From a checkpoint of a small transformer trained on Wikipedia.
Size: 24 layers, width 224, 7 heads of 32 (1 for keys and values), MLP 576 SwiGLU, 13M parameters.
Training: 217M tokens, 6608 steps.
Each number is 128 + 32 x the weight over the matrix's rms, rounded and kept within 0 to 255. Layers, rows and columns count from 0.

# layer 10 MLP down (transposed), 576x224, rms 0.0558, rows 152-172, columns 112-223
[[101  70 163 175  92  73 157 119 160 155  90 112 130 140 147  87 190  96 109 136 124 127 150 125 113 149 188 145 140 164 131 105  79 120 177 123 128 111 123 102 136 103 130 145  81 126 166 139 168 111 129  68 154 123 115 108 157 171 172  99 146  90 120 121  90 152 137 119 144 132 116 140 145  87 110 169  95  48  98 118  78 122  98 113 120 198  80 119 191 107 146 129  80 213 160 143  73 121 110 151 138 153 124 110 151 141 117 163 108 167 145 110]
 [123 142 157 138 103  89 146  72  98 180 172 140 136 117 141 136 116  88 113  96  81  98 113 147 122 152 128 103 109 126 128 127 180 116 169 133 183 158  98 141 118 115 195  75 117  91 151 176 147 158 124 145  73  92 151 121 124 115 126 182 200 187 120 146 148 138  92 133  79 110 110 150  72 107 115 150 135  57 131 134  85  98 118  90 189 135 173 104  79  77 104 136  91 140 165 195 143 108 151 130 159 173 143 148  68  63 179 145 102 153 190  71]
 [ 95 189 171 193 131 123  67 161 150 189 114 134 198 141  80 149 158 158  91 145 113 143  91 136 116 116 101 136 176 167 112 150 108  70 125 119  86 159 171 187 158 173 128 127 123 192 126 101  84  57 130 130 147  80 141 127 126  85  81 146 104 155 174 171 111 139 124 138 200 138 146  83 146  65 136 168 202 202 135 125 109 147 165 124  73 140  84 188 100 203 151 153 165  92  70 120  59 142 155  75 101 172 170 126 147 127 137 164  66 150 154 114]
 [142 121 136 144  45 104 141 155 115 161 142 107  70 132 114 118 206 152 146 145 163 112 124 198 131 107 129 133 115 128 209 130 185 151  92 131 158 150 126 124 142 153 128  65 139 115 118 198 180 150 168 187 166 105  70 137 140 101 192 170 165 155 105 134 134 180 151 132 148  92 101  92 106 104 188 143 123 144 127  86  80 137 116 153 175 109  89 177 105 143  91 136 140 114 151 169 157  84  99 173 149 127 104  75 108 151 152  52 182 118 161  42]
 [158 164 163  86 193 132 175 121  77 114 158 153 131 143 125  90 154 134 150 158 143 153 156  92  99  85 126 161 153 178 169 185  98 129 123 151 107 156 152 173 143 126 170 111  74 154  76 144 164  75  67 106 105 145 101 132 118 100 159 162 143 151 171 163 135 150 104 187 150  66 113 132 160 114 184 119 165  65 193 120 102 114 148 141 116 155 128 104 171  57 153 164 110  29 120 185 127  77 135 143 101  89 184 188 157 110 159 132 125 129  85 140]
 [ 98 188 159 139 164 158 149  90 153 172 107  74 115 132 134 179 118 190 172  74 122 147 129 118 109 119 103 130 128 178 151 141 140 148 152 107 116 134  99 132 151 166 135 167 100  56 149  79 108  36 169 136 183 120  99  99 148 142 162 136  88 160 169 172 162 165 154 133 141 154  84 124 165 114 125 130 135 153 108  84 140  91 134 215  84  92 130 160 158 115 168 152 106 128 103 149 118 113 127  99  96 120 106 140 132 149  97 120 129 126  65 117]
 [124  76 169 136 100 103 138 153 101  51 144 127  90 109 151 123 127 131 125 137 156 117 161 163 174 186 130 141 166 117 136  96 101 144 156 186 101 122  70 147 147 141 157 189  64 173 181 109 109 205 148  73  98 148 173  75 118 157 128 127 151  93  69 112 127 141 161 111 115  88 150 159 159 137  78 104 137 105  99  91 127 148 165 184  55 166 142 151 170 120 174 123 102 117  52 138 114 160 132 153 122  92 135 126 147 103  99 156 111 129  66 138]
 [113 148  35 164 173  99 118 170 141 116  88 159  95 119 124 143 143 130  95 118 141  90  97 162 138  51  85 120 119 153 130  81 120 171 158 147  98 155  87  40 101 139 176 150  35 131 140 179 141 136 126 142 179  62  94  92 139 172  87  81 195  99  78 134  98  98 152 154  97 123 144 177 194 141  88 154 159  87 136 105 105 172  95 108  68 127 163 166 103 110 105  78 123 123 123 138 131 154 129 163 143 189 159 191  86  89 102 126  85 167  99 112]
 [138 124  81 131 121 108  84 118 129 130 114 129 149 171 151 157  82 107 146 194  57  86 139  81 150  96 132 130 146 119 130 105 113 130 151 135 102 127 121 127  90 129  82  83 138 149 133 143 117 148 117 134 108 100 167 136 132 124 133 156 111 164 113 151 111 135 121 131  43 106 101 141  90 149 113  83 181  84 136  96 158 178 173  82 122  66 111 160  79 144  86 185 178  96 115 117 151 129 148  77 157 159 151 116 122 119 153 148 124 118 141 160]
 [164  63 119 142 172 148 130 118 134 178 174 116 124 108 108 155 106 129 114 160 182 159 136 206 185 111 128 121  83 130 117 157 105 144  63  93 159 123 105  99 129  90  97  94  89 152 151 153 127 151 128 122 168 120 175 113 156 176 123 100 142 108 173 119 131 115 108 110  92 117 134 149  92  95 128 134 150 133 100 168 126 141 142 124 122 152  92 120 169 151 127 116  72 190  93 101  94 124 123 136 159 173 162 127 112 151 178 143 133 141 155 169]
 [142 130  92 151 175  76 115 163 113  72 118 168  84 155 120 134 178 119  61 165 114 143 165 157 201 161 163 107  98 134 126 107  98 127  64 134 158 115 135 121 118 155 125  65 137  80 102 155  97 111 188 133 124 116  74  93  98 140 103 131 158 149 160 101  96 142 149 185  83 182 100 137 168 100  84  93 180 151 168  75 183 174 100 118 166  89 104 183 158 145 116 148 133 127 107 127 152 133  94 120 111 148 167 118 161  64 139 123 164 127 187 120]
 [127  99  87  82 139 143  85  99 121  74 121  93 160 167  68 118 133 142 121 120 120 111 111  82 173  95  36 149 133 146 176 136  82 148 127 105 130 107  90 114  89 112 158 171 103 120 147 143  88 137 148 103 116  96 118 133 151 124 107 132 154  84 152 120 114 145 146 125 103 134 143 138  87 120 143  33  58 105 182 128 146 132 118 124 119  92  87  93  98 173 105 121 158  86 176  51 147  86 115 166 125 168 159 148 105 150  89 132  80 131  91 172]
 [111 110  75 152 107  87  75 119 145 148 188 110 152 127 104 116 137 112 146  92 181 130 155 155 102 103  48 114  68 152 111  88 101 131 105  92 126 112  87 132 124 112 206 134 168 115 151 140 133  99 139 159 177 132 132 142  81 145 122  85 180 121 121 181 123 170 138 121 145 166  89  72  76  92 142 117 115  89  91 139 112 113 165 156 116 152 105 106  90 150  99 131 167 131 148  98  86 196 153 136 146  97 125 113 115 153 123 147  79 139 161 107]
 [146 117 103  90 156 116 121 167 141  85 119 179  46  58  94 143 190 154 121 131 158 136 141 112 111 186 109  86 151 155 130 108 220 102 126 145 123  97 194 124 177 143 118  88  92 133 160  89 121 154 125  71 104 175  59 177  95 116 148 176 119 118 140  89  80 142 152  79 123 143  90 146  71 157 104 183  58 105 163 120 124 123  86 133 118 151 122 125 118 164 100  91  81 102 141 132 172 143 125 117 110 101 149  92 121 168  90 125 172 113 121  68]
 [139  94 128 159 136 138  64 124  78  68 122 153 134 116 135 168 105  86 132 147 152 164 181 162 125 163 167 102 143 136 169 131 177 173 139 120 139  92 128 133  87 161  97 119 158 128  79 124 115 122 167 178 101 145 175 123 121 144 116 110 104 111 160 113 164 201 127 115  86 113  79 140  55 132 163 151 117 105  88  93 146 129  91 149  98  39 126 144  86  98  72  90 159 123 100 115 130 144  52 106 180 119 153 169 102 134 143  75 135  92 196 128]
 [121 136 124  81 138  96 149 185 152 115 167 139  98 189 124 117  80 132 129 191 154 131 100 136  97  77 162 160 145 165  52 119 111 121 157  93 117 152 129 100 135  87  80 114 145 158 146 138 228 186 157 158 152 143 136  98 101 108  88 143 155 164 164 143 169  85 145 210 127  90 110 128 131 219 109 128 102 151  96 133 114 144 127 124 103 123 166 123 101 134 102  95 100 109 173  79  93 116 118 101 157 137  96 149 145  91 163 162 130  90  99  94]
 [146  69 173 149  89 113 126 173  93 107 122 172 121 105  95 171 111 100 111  72 130  84  98  82 152 119 180 131  89 134 121  98 186 145  92 127 113 119 127 113 149 101 124 151 167 134 107 134 145 126 120 130 168 170 168 107 161 164 185 134 185 130 125 166 107 142  87 172  27 138 125  94 161 143 123 114 133 101 211 132 136 179 110 145 106 141 199 157 166 131 125 185  62 128 181 145 108 116  79 151 127 129  93 146 123 140 127 114 114 165 133 129]
 [184 146  82 120  90 144 214 135  62 170 175 137 176 205 137 192 124 131 125 130  73 102 164 143 111 126  99 168 177 110 180 151 112 154 145 140 169  99 158 153 110  77 204 153 132 121 132  89 147 170 169 170 128 157 163 167 102 149  80 131  75 139 126  91 207 132 146 188 137 103  89 117 167 161 158 117 114 218 131 145 169 195 146 177 101 151 145 150 144 152  85 139 167 143 181 115 173 154 199 109 127 112 133  87 138 120 178 135 124  84 113 181]
 [120  92 190 131 141  86  74 116  94 141 105 227  99 161  86 116 109 141 113 137 155 162 110  68 156 147 215 113 147 157 165  53 154 112 108 154 113 175 147 143 178 158 120 152  24 127 202  96 133 103 178 160 108 183 116 122  77  94 114 155 123 149 136 146  90 117 163 181 137 191 161 123 169 111 163 105 145 120 129 146 113 170 148 135 117 181 135 113  96 150 100  59  91 184 138 117 170 106 134 144  64 152 180 127  29  80 126 164 115 128 147 153]
 [ 69  98 148  73 121 167 175 123  47 124  77 100 109 113 159 148 108 124  99 118 169 161 176 109 141  78  87 139 109 166 128 154 130 130  75 117  99 153 104 165 115 208 103 144 113 126 141 142 137 109 142 124 108 131 122 153  97  87 138 122  84 126 103  95 131  75 112  94 137 160 138 166 193 191  77 125 108 156 139  72 129 128 126 131 191 144  99 100 136 146 107 100 125 105 131 126 104 137 122 107 108  66 137 165 113  81 103 166  96 128 182 112]
 [ 58  50 138 102 124 177 179 170 128 104 168 171 137 104 115  99 171 105 111  68 164 113  80  99 155 209 175 134 158  49 138 145  90 143 144 143 123  94  95 116 120 123 101  69  95 130 103 110  80 137  73  99 114 168 136 111 149 157 150  82 163 139  80  75 120 102 129  62 107 149 164 110 137 133 127 159  96  73 115 168  89  70 118  73  96 119  92 121 138 104 117  68 131 131 103  84  63 187 124 128  98 164 143 194 134 141 103 109 132 124 102 130]]
# layer 10 MLP gate, 576x224, rms 0.0588, rows 153-173, columns 112-223
[[103 137  88 194 117 137  81 112 132 102 184 111 142 153 144 126  51 110 106 127 119  53 145 136 123 162 175 142  62 153  95 133 149 105 165 143 111 162 150 173  97 111 180  65  96  38 113 126 184 106 107 154 184 105 122 140 137  70 145 115 133 168  97 127 122 142  97 145 101 109  93 156 188 146 124 110 124 112 140 174 138  69 148 142 154 131  88 136 130 165  92 144  80 134 130 174 125 115 142 128 110 117 195  99 144  84 179 128 108 165 152 106]
 [117  91 175 164 122  90 109 134 104 106  80 145 128 147 126 143 184 154 121 131 154 161 129 145  46 120 141 147 127 115 173 112 108 147 180 131 116 190 109  82  97  91 180 155 142  37 141 116 126 147 119 106 118 164 122  30 130 124 154 168  86 128 119 144 167 108 110 121  66  38 151 164 142  90  80  97 128  82 189  52 131 174  96 114 109 109 160 182 145 133  79 143  64  95 113 111 106 169 140  88 138  83 151 142 115 126 153 122 142 122  62 110]
 [117 160 130  93 159 183 108 149 165  92 134 116 146 188 104 109  85 127 145  70 114 193 121 103 150 161 104 143  94 101 159  87  68 124 123  65 128  95 140 105 102 135 130 222  80 185 127  88 122 136 151  82  47 122 168 134 138 118 100  95 198  57 157 175 123  86 100 184  94  79 128 158  77 113 129 100 109  81  85 153 155 137 113 130  96 119 131  71 178  56 105 162 117 120 148 101 132 119 181  96 123 158 173 152 129  37 113 134 105 160 130 161]
 [131 128  73 154 152  66 110 116 114  95 126 115 165 114 141  79 112  97 157 136  84 144 208 131 125 124  87 113 127 145  80 161 103 129 150 145  87 140  97  98 114 146 101 112 136 158 121 140  97 188 131 104 139  84  93 113 153 143 111 131 138 119 128  99 164  91 105 128 108  80 145 181  98 136 139  97  75  90 137  81 172 168  84 111  85 120 169 145 139 138  87 145 102  71  87  91  61 148 103  94 117  88 169 125 107  65  89 132 133 144 134 134]
 [186  99 109 118 121 188 125 135 129 136 116 160 163 169 113 121 137  73  87 159 114  87 166 137 102 105 142 103 104 104 111 131 105 135  98 188 144 179 146 112  80 147 153 160 126 137 136 150 148 128 108  84  78 107 103 115 156 111 142 181 149  92 119 118 114 163  92 177 135 131 128 142 102 177 102 110  91  62 132  78 172 191  96 118 205 107 140 102 135 164 114  94 163 129 124  96  86 138 123 170 124 140 151 155  97 131 145  68 119 197 173  93]
 [113 121 154 107  99 117  95 163 151 109 129  74  82 147 125 129  96 100 112 161 152 132 139 123 128 131 102  80 122 157 115 164 126 139 133 157 142 134  96 137 143 118 141 173 155 142 179  74 126 137 118  71 153 138 129  90  85 138 112 156 154 123 127 114 120 155 189  98 126 140 126 134 172 114  71 114 136 123 160 137 144 126 134  97 113 127 153  98 132 124 138 166 134 103 114  96 166 141 130 119  81  79 117 158 140  62 150 119 177  94 104 186]
 [128  69 155 155  99 153 121 142 137  85 144 113 146 102 129  79 109  73 114 104 132 106 133 157 136 102 125 128 137  54 161  95  79  90 120 134 140 145 103  77 113 125 184 156 109  97 146 115 119 116 146  86  81 100  88 123 134 158  80 191 145  89 128 215 179 138  82 156  77 101 179 141 117 147  81  40 107 132 140  88 160 177  98 169 124 175  63  73 112 128 130 162 136 133 201 134  94 164 133 152 172 143 148 142  91 111 116  89 150  90  76 123]
 [152  98 116 127 115  87 107 136 108 110 134 138 135  74 158 150 145 116 159 194 140 100 164 115 136  97 119 200 172 115 132 108 141 181 152 166 129 132  89  97 134 178 113 134 127  88 110 127  98 164 158 129 112 129 106 130 161  89  75 111 114 137 145 171 147 124 150 138 102  78 150 135 110 150 104 113 180 110 188 111 147 152 181  89 142  70 193 186  57  94  51 145 172  86 158 108 128 112  91 106 108 170 182 142 137 107 147 133 129 100 136 180]
 [133 104 103 103 149 132 118 101 160  98 150 145  91 120  87 106 142 141 110 209 176 126 147 133 216 155 101 119 138 129 113 143 115  90 117  53 137  69 131  99 125 130  75 142 134 165 183 189 124 119 172  85  84 117  75 135 118  57  95 115 144 101  74 139 150 135  57 188 116  98  83 153  74 125 171  98 121 124 103 131 134 167 117 143  85 128  98 150 153 109 132  89  79 121 146  72 116  93 144 169 160 199 160 148 104  84 121 121 128 134 151 199]
 [181 146  74  49 105  87  80 113 134 150 137 122 115 107 126 131 124  57 100 150 129  73 196 116 181 136 124 173  90 109 140  86 157  68 136 149  99 101  77 143 120 150 109 141 158  98 192 116 148 132 134 150 139  63 123 136 117 121 167 101 127 160 138 117 119 133 139 142 140 115  96  84 119 101  90 143 171  72 128 119 119 169 124 112 129  64 163 172 144 139 117 135  86 126 164 132 162 129 183 125 156 119 161 190  68  99 144  89  76 112 145 102]
 [ 82 130 144 181 102 139  57 110 105 176 140 104  91  98 147 173 142  98 141 108 153 124 153 182 124 113 186 152 162 128 132 131 145  72 114 181 107 133 105 148 117 144  95  91 166  91  94 127 126  95  93 133 173 120  80 147  89 123 191 100  70 149  90 164 110 157 106 132 161 107  87 167 127 138 114 142 144 141 171 163 129  98 156 139 169  89 173 139 141 112 142 146  62  96 102 132 159  93  98  73  83 126 127 126 153 120 164 170 109 103 127 170]
 [114 125  83 116  83 187 124 176 115 167  88 152 154 122  81 140 113 141 135 105  51 103 146 174 173  98 152  84 104 111  83 109 118 182  84  73 135  92 151 163 106 198 124 106  99 139  94 126 158  89 137 143  95 140  98  92 114 108  89 142  87 113 151  97  91 159 105 152 121 147 145 193 117 218 104  91 143 123 124 131 192 105  81  72  97 106 114 146 167 125 115 159 196 135 176 136  52  77 101 107 130 173 164 139  50 120 127 118 140 108 122 120]
 [ 68 144  72 165  96 117 136 172 118 164  79 106 123 117 113 156 134  93 128 169 135  90 190 156 191 150 160 125 187  93  98 137 118 146 110 164  95 118 126 159 162 214 121 115  78 137 106  60 161  89  97 169 154 100 101 158 140  97  86 112  96  92 144 167 152 139 172 209 118 152 123 132 176 148 106 111 154 159 170 157 177 101 129 132 132 105 101 110  77  26 136 126  78 178 173 113  72 121 154 114 101 180 166 144 148 134 195 132  89  84  79 141]
 [110 111 132 118 149 178 130 137 126 138 143 191  76 109  54  40 134 177  99 176 102 143 130 144 126 144  73 151  95 157 105  98  55 166 202 132 206 167 177 149 116 185 123 154  98 164 129 145 166  66  97 191 131 130 102 114 129 143 110 145 173 143 134 143 133  98  98 173 104 108 106 132 124  97 101 129 160  89 111 116 101 133 161 114 143  89 113 177 120 186 125 132 153 106  98 117 180 152 133 169 158 187 171 133 145  96 136 123 128 134  97  97]
 [157  92 122 146 103  96  76 129 113  69 140 164 130 130 120  98 133 149 105 173  97 130 184 153  39 141 125 127  86 114 120 101  78 111 125  82  50 161 110 184  86 109 163 150 143 127 158 100 159  72 112 104 117  97  94 152 109 111 115  89 195 137 202 189 122 125 131 148 183 134 104 102 143  83 177 117 165 118 120 135 128 119 179 119 130  93 102  80 152 129  97  75 116 137 212 109 139 127 138 216 101 193 102 109 100 132 130 106 104 131 203 120]
 [142 113 108 158 124 109 102 135  83  81 103  53 127 146 104  60  86 121 104 146 103 173 146  97 146 162 144 181 152 115 129  99  85 134 116  81  99 132 150 125 128 124  67 136 127 137  97 109 152 138 149 123 150 108 114 154 160 151 110 166 130 112 105 143 154 154  75 192 123  85 109 109 113 117  96 148  91 101 156 105 125 138 126 171 134 171 141 107 121 139  93 183 128 164 127 171 135 107 158 144 139 159 132 113 118  78  89 136 138  65 155 134]
 [167 103 166 151 152 139 100  81  80 147  79 127 127 138 164 205 119 139 100 111  77 139 138 113 175 171  47  93 172 111 126 157 150 123 137 122 146  82 135 127 110 148 170  80 127 151 190 119 147 173 103  34  92  73  67 113  92 153 168 216 117 102 153 118 127 123  86 163 122 124 112  98 159 172  77 128 120 134  99 136 165 125  87 123 134 135 134 106 157 127  68 114 148  78 141  99  94 126  79 151 114 145 158 185  39 137  88 138  95  77 130  92]
 [136 113 134 158 118 158 119 131 118 105 137  75 119 125 191  66 109 122  60  95  76  98 122 138 133 152 165 148  72  69  97 142 141  92 125 190 120 186 146 107 126 150 160  40 182 118 132  97 166 133 106 163  95 119  94 121 134 100 194  79  86 147 126 123 167 111  67 131 118 121  92 118 123 152  54  86 145 115 195  86 155 115  99  91 122 106 142 147 157 177 134 133 141  78 173 170 157 106 108  91 161 130 146 142 132  96 153  64 195 119 103  63]
 [ 93 125 191  94 121 194 192  77  65 146 135 106 122 122 132 192  98 141 124 169 150 114 203 114 130 134 169 113 118 192  67 158 133 141 118 198  88  94  51 137 134 221 128 150 131 156 125 110 127 117  84 168 134 117 107 186  79 121 108  70 108 133  84  97 119 144  70 123  92 120 176 130 159 159  77 110 142 133 161  60 114 107 159 136 151 114 167 138 121 121 168  92  98 102 120 131 118 109 116 107 137 142  82 118 137 119 150  99 179  92 116 167]
 [106 122 144  85  91 132 141 156 160 121  99 159 134 117  46 143 150 191 165 172 112 106 136 166  89 139 107 188 115 144 118  89 123 125 150 118  83 127 125 183 120 131 137 183 118 171 120 146 155  79  99  39 154 168  66 114  89 129 105 154 179 136 142 184 108 120 150 129 173 131  66 165 127 162 151 118 138 154  86 115 121 136 111 111 130 114 127  56 151  76 103 105 133 118 147 104 161 131 101 148 103 117 113 177 134 100 180 137  80 119 156 181]
 [135 129 125 123 102 147  86 171 141  78 158  84 123 124 105 129 129 102 139 131 108 138 138 147 137 114  97 133 116 153 128  66 119 148 156 110 135  96 101 131 149  81 133 145 107 144 137 152 142 142 143  94 152 119 108 153 160 113  84 149 173 124 145 119 138 197 169  97 129 112 137 104 108 136 157 140 107 128  92 112 109 159 112 159 142 150 104  91 157 110  94 126  74 121 133 161 115 102 144 131 117  83 113 105 145 125 110 147  82  95 212 174]]
# layer 10 MLP up, 576x224, rms 0.0557, rows 153-172, columns 112-223
[[175 110 119  71 138  87 117 163 137 119 129 104 117 103 119  60 159 125 164  95 125 150 143 157  97 140 154 163  92  88 149 164 100 134 122 163 153 149 101 154 112 154  95  59 127  96 138 157 113 165 130 142  65  88  99 171  64 152  88  99 106  94 125 125 146 129 127 119 169 164 108  77 119 127 122 142 171 114 153 143 129 159  85 174  69 164 173 149 118 126  67 156 108 103 163 167 171 134 148  93 182 183 136 119 143 109  84 143 116 113 122 105]
 [176  86  90  98 195 161 168  65 153  65 172 133 125 129 161 174 119 120 196 138 112 105 137 177 188 168 126 125 124  48 120 102 137 122 129 136 148 101 105  72 131 134 155 208  83 128 110 163 140 196  85 102  55 186 121 152 128 170  63 124 128  99 113  85 175 126 156  53 121  70  96 153  80 160  97  92 163  88 134  96  96 104  89 116 124 100 143 112 208  84 157  90 146 100 158  52 156 125 178 159 139 144  90  89 147 119  94 101 143 187 107 144]
 [125 105 120 137 134 125  79  87 101 147  78 178 112 135 149  82 148 154  91 144  70 154 145  97 134 168 119 143 159  95 141  85  52 115 154  63 120 114 130 154  73 102  75 186 129 115 142   6 152  97 130 172 135 133 157 175 129 179 144 144 106 136 143 112 114 106 176 137 125 169 103 128  63  77  93 139  94 130 170 117 143  67 103  95  70 103 183 135 134 157 130  77 131 151 138  47 168  75 160  94 176 126 137  89  46 126 117 143  55  94 143 137]
 [146 149 150 109  75  95 136 127 143  89 186 160 114 113 120 151 160 103 110  92 149 104 127 115 173  75  74 109 126  84 170 138 146  71 125 133 146 120 168 143 102  68 139 135 113 115 142 101 159 154 183 136 162  81 102 159  83 173 134 155 101  96 129  75 139 180  93  87 151 164 129 122 111  67  97 105 118 161 152 136 116 169  68 142 105 110  85 123  82 149 168 164 152 170 174 111 118 128 112 141 160  95 167 136 123  86  77 142 107  94 144 169]
 [110 149 140 102 127 168 118 108 176 125 105 117 151 134 176 200 103 112 135  56 108 188 128 138  47 113  93 141  94 148 141  71 168 132 139 123 109 139  98 105 118 165 170 165 181 100 145  86 123  80 172 127  70 127 145 100 116 170 122 180 152 116 155 132 146 194 119 149  97 158 118 191 177 112 118 159 105 135 109  91 152 138 119 186 176 133 132 176 121 173 150 132  79 131 136 150  91 112 150 103 129 127  95 106  94 142 135 130 191 139 120 157]
 [ 69 135 144 130 112 119 199 106 169 191 162 173  96 145 132 111 101 126 120 117 144 143 105 104 144 109  85 124  95 127  86 138 126 126  77 139 203 138 159 140 147 111  97 165 127 140 152 199 148 136 114 165 206 108 118 165 149 106 147  90 112 136 128 133  48  75 135 183 118 146 101 123 166 100 132 118  95  86 141 134 143 112 163  63 166 114 109 106 134 125 141 101 192 100 152  98 135 123 113  82 123 135 124 125 116 123 159 154 144 149 185  75]
 [114  89 149 136 140 166 110 144 149 168  92 156 127  87 121 118 173 170 190  96  91 184 137 123 138 143 170 195 196 202 165 164 108  91 172 129 115 109 126 107 134 172 107 107 104  99 111  76 121 150 136  44 113 187 168 173 167 126 142 150  93  53 122  61 103 167  95 161 174 126 117 167 114 139 190 137 135 136  76 159 118 122 144 129  66 109 155  88 119  85  82  73 140 159 126  49 165 121 124 134 100 166  71 105 161 101 117 125 180  95  93 113]
 [145  87 148 132 139 130 140 102 113 116  58 136 139 198 141 121  97 141 145 140  61  59  96 132 133 104  99 109  86  87 167  85  97 145  97 155 107 160 111  71  93 208 118 127 145 144 152  99 119 175 100  90 146 133 135 135 156 139 190 169 181 126  62 123  99 139 109 111 105 169 154 129  79 120 124 139 102 130 135  84 135 227 142 104 140 162 137 111 147 116  86 149 111 162  95 106 147 122  93  90 198 134 175 106 100 139 127 118 137 111 170 145]
 [141 125 153 166 107 168 118 169  78 105 132 164 141 146  86 120 154 155 164 134  79 109 133 155 144 166 147 103  74 110 107  89 165 154 136 163 134 148 187 124 132  98 182 101 104 140 106 138 108 177  65 104 163 194 167 120 130 122 160  68 184  95 119 134  97 144 142  95 118 155  99 118 109 139 150 168 104  84 156 118 129  87  82 110 155 185 184 174 141 157 163 122 132  86 144 141 141 168 125 202 178 110 122 121 111 112 125 130 105 140 114 150]
 [ 62 104 126  96 196 174 144 103 148 135  59 120 156 211 117  89 184 115 124  81 121 120 149 143  95 110 165 111 152  95 103 142 142 103  77 126 178 138 105 106 111 167 153 157 172 173  84 181 100 175 135 164 106 157  70 139 132 155 139 139 151 176 108 170 134 128 103 152 102 123 139 151 180  97 145  92 114 133 113 109 129  50 175 116 134 132  68 174  78  98 118 155 207 101 117 105 115 150 163 127 177 117 103 139 105 117 136  94 151 153  80 135]
 [123 124 162 183  97 135  81  79 118 164 152 102  88  94 130 136 139 104 150 124 135 136 123 119 106 108 174 119 142  95 137  94 157  91 145 193 109 171 116 173  94  95  79 124 137  79 134  83 148 137  67 130 154  62 105 130  66 170 160 142  90 142 126 112  77 122  63 177 143 147 118 148 117 107 131  49 175 116 162 129 108 114 150  63 106 136 176 114  94 130 205  80  27 154  93 152  98  70  81 114 156 147 132 133 158 185 244 140 112 145 176 159]
 [170 139 106 151  93 115 200 215 136 128 108 181 117 206  70 153 127 140 104 121 200 163  97 148 190 116  98 143 129 165 145 131  51 119 108  64 103 148  97 136  95 123 164 130 113 143 132 177 134 108 138 143 159 179 143 110 153 132 106  88 141 119 115 144 115 151 124 160 122 106  90  52 106  94 114 118 138 169 118 101 105 148 108 163 112 124 162 104 162 164  90 125 114 146  98 143 113 173 193 116 133 139 109  72 129 171 110 133  66 134 154 138]
 [189 140 100 168  99 177 169 168 131 142 168  84 134  98 109  85 177  63 176 168  87 157 179 106 192  63 117 118 142 115 124 133 142  97 108 182 136 115 114 116 175 119 150 151 112  74 107  99 157 141 147  72  79 148  97 124 226 174  84 161 189 110 116 133 152 156 143 212 132 153 121  83 134  86 143 157 116 154  98 101 102 156 136 217  75 133  46 119 123  72 131 127 190 125  97 141 115 147 118  98 112 215  90  87 119  69 160 187 132  69 124 187]
 [172 203 143  98 166 137 118  52 153 105 179  81  83 181 125 165 142 172 137 160  99 142 125 107 145 140 119  69  86 145 126 128 123 144 111 146 121 197  85  52 132 175 121  73 123 163 156 141 133 188 105 208 132 144 123 142 205 104 146  84 128 106  95 164 107  89 128 110 113 202 118 124 111 134 155 161  93 133  95 116 125 125  32  93 119 142 163 180 201  44 131  79 117 139  77 120 144  91 116 143 162 172  60  68 168 117 172 151 177 147 136 133]
 [ 83 115 150 110 153  79 159 126  97 135 164  91 148 103 139 121 183 109 136 109 176 164 134 171  90  96 157 146 143 135  81 111 144 123 157 124 141 119 121 126 150 164 195 165 114  90 103  58 117  87 129 165 116 150  67 103 127 121 109 102  77 167 108 140 119 136 121 114  87  80 140 102 108 100 146 143  88 138  55  86 101 110 114 151  91 106 163 142 211 154 143  74 152 107 126 130  85 105 136 155 109 151 131  97  31 152  60 104  84 116 133 143]
 [104 144  98  67  91 139  70 131 124  74 172 131 139  98 120 120 132 186  75 100 106 134 164 117 153 147  73 130 123 114 165 176 123 142 122  84  97  71 161 139 151 191 145  82  94 190 180 163 108 179 157 129  92 118 155 127 135 100 126 111 135 130 122 136 137 143 126 150 143 174 141 108 154 159 153 118 145 177  64 148 176  86 158 137 121  86  77 107 137 145 127  60 136 116 103 121 145  70 160 101 116 199 153 164 139  98 102 120 210 107 113 138]
 [163 130 114  94  89 127 151 110 177 204 122 162 124  82  95 183 130 132  78  83  51 111  60 106 119  87 106 126 125 115 143  97  86 160 153 120 179  97 147 157 133 109 146 150 109 158  90 128 127 111 136 178  70 123 129  93 112 129  87 113 151 146 140 166 144 117 185 151 114 108  80 148 110  83 102 113 167 129 160 141 150 157 101 104 122 180  72  86 123 178 116 104 165 138 193 165 139 116 121 121 149 171 186 168  80 171 147 104 112 134  47 160]
 [134  93 141 123 160 120 144 150 113 163  99 148  66  96 158 134 128 173 173 159  98 243 123 112  93 159 148 192 182 188 141 109 110 136  59 130  95 136 184 109 135 125 144  98 129 208 100 150 145  81 168 138  68 162 143  87 144 146 123 138  82 153 115 109 109  82 124 142 206 103  25 117 116 111  91 174 223 117  85 104 124 118 186 151 150 131 133  92 139 169 126  56  95 189 146 125 164 137 139 188 100 115 107  70  92 123 130 150 106  89 116 101]
 [141 164 130 186 119  73 104 134 193 108 162 126 175 199 110 166 163 112 147 163  63  94 125 151 114 136 180 152 171 138 118 108 167 158 151 160 114 111 156 125  93  91 142  72 155 145 111  53 124 162 107 101 107 122 101 129 156 166 117  82 152 138 104  99 138 139 211 120 136 127 166 111  91 106 174 175 151 126 112 142 135 129 117 143  82 109 149 118 194 134 183 152 150 150 129 195 130 129 165 150 112 167  88 120 114 190 101 190 104  90 144 130]
 [104  76 126 107 120 181 136 143 111 147 137 139 136 125 147 124 139 141  98 128 137 138 102 140 123 116 121 107 136 100 103  68 106 168 158 153 126 104 113 144 120  80  96  78  80  63  87 140  79 195 125  78 123 152 121 132 122 136 125 140 177  82 108  89 123 120 158 140 124 117 106 121  78 118 163 184 146 128 100 167  70 137 103  94 103 146 131  79 126 151 174 104 130  57 146  71  97 148 146 153 123 162  99 185 123 144  90  95 123 152 160 119]]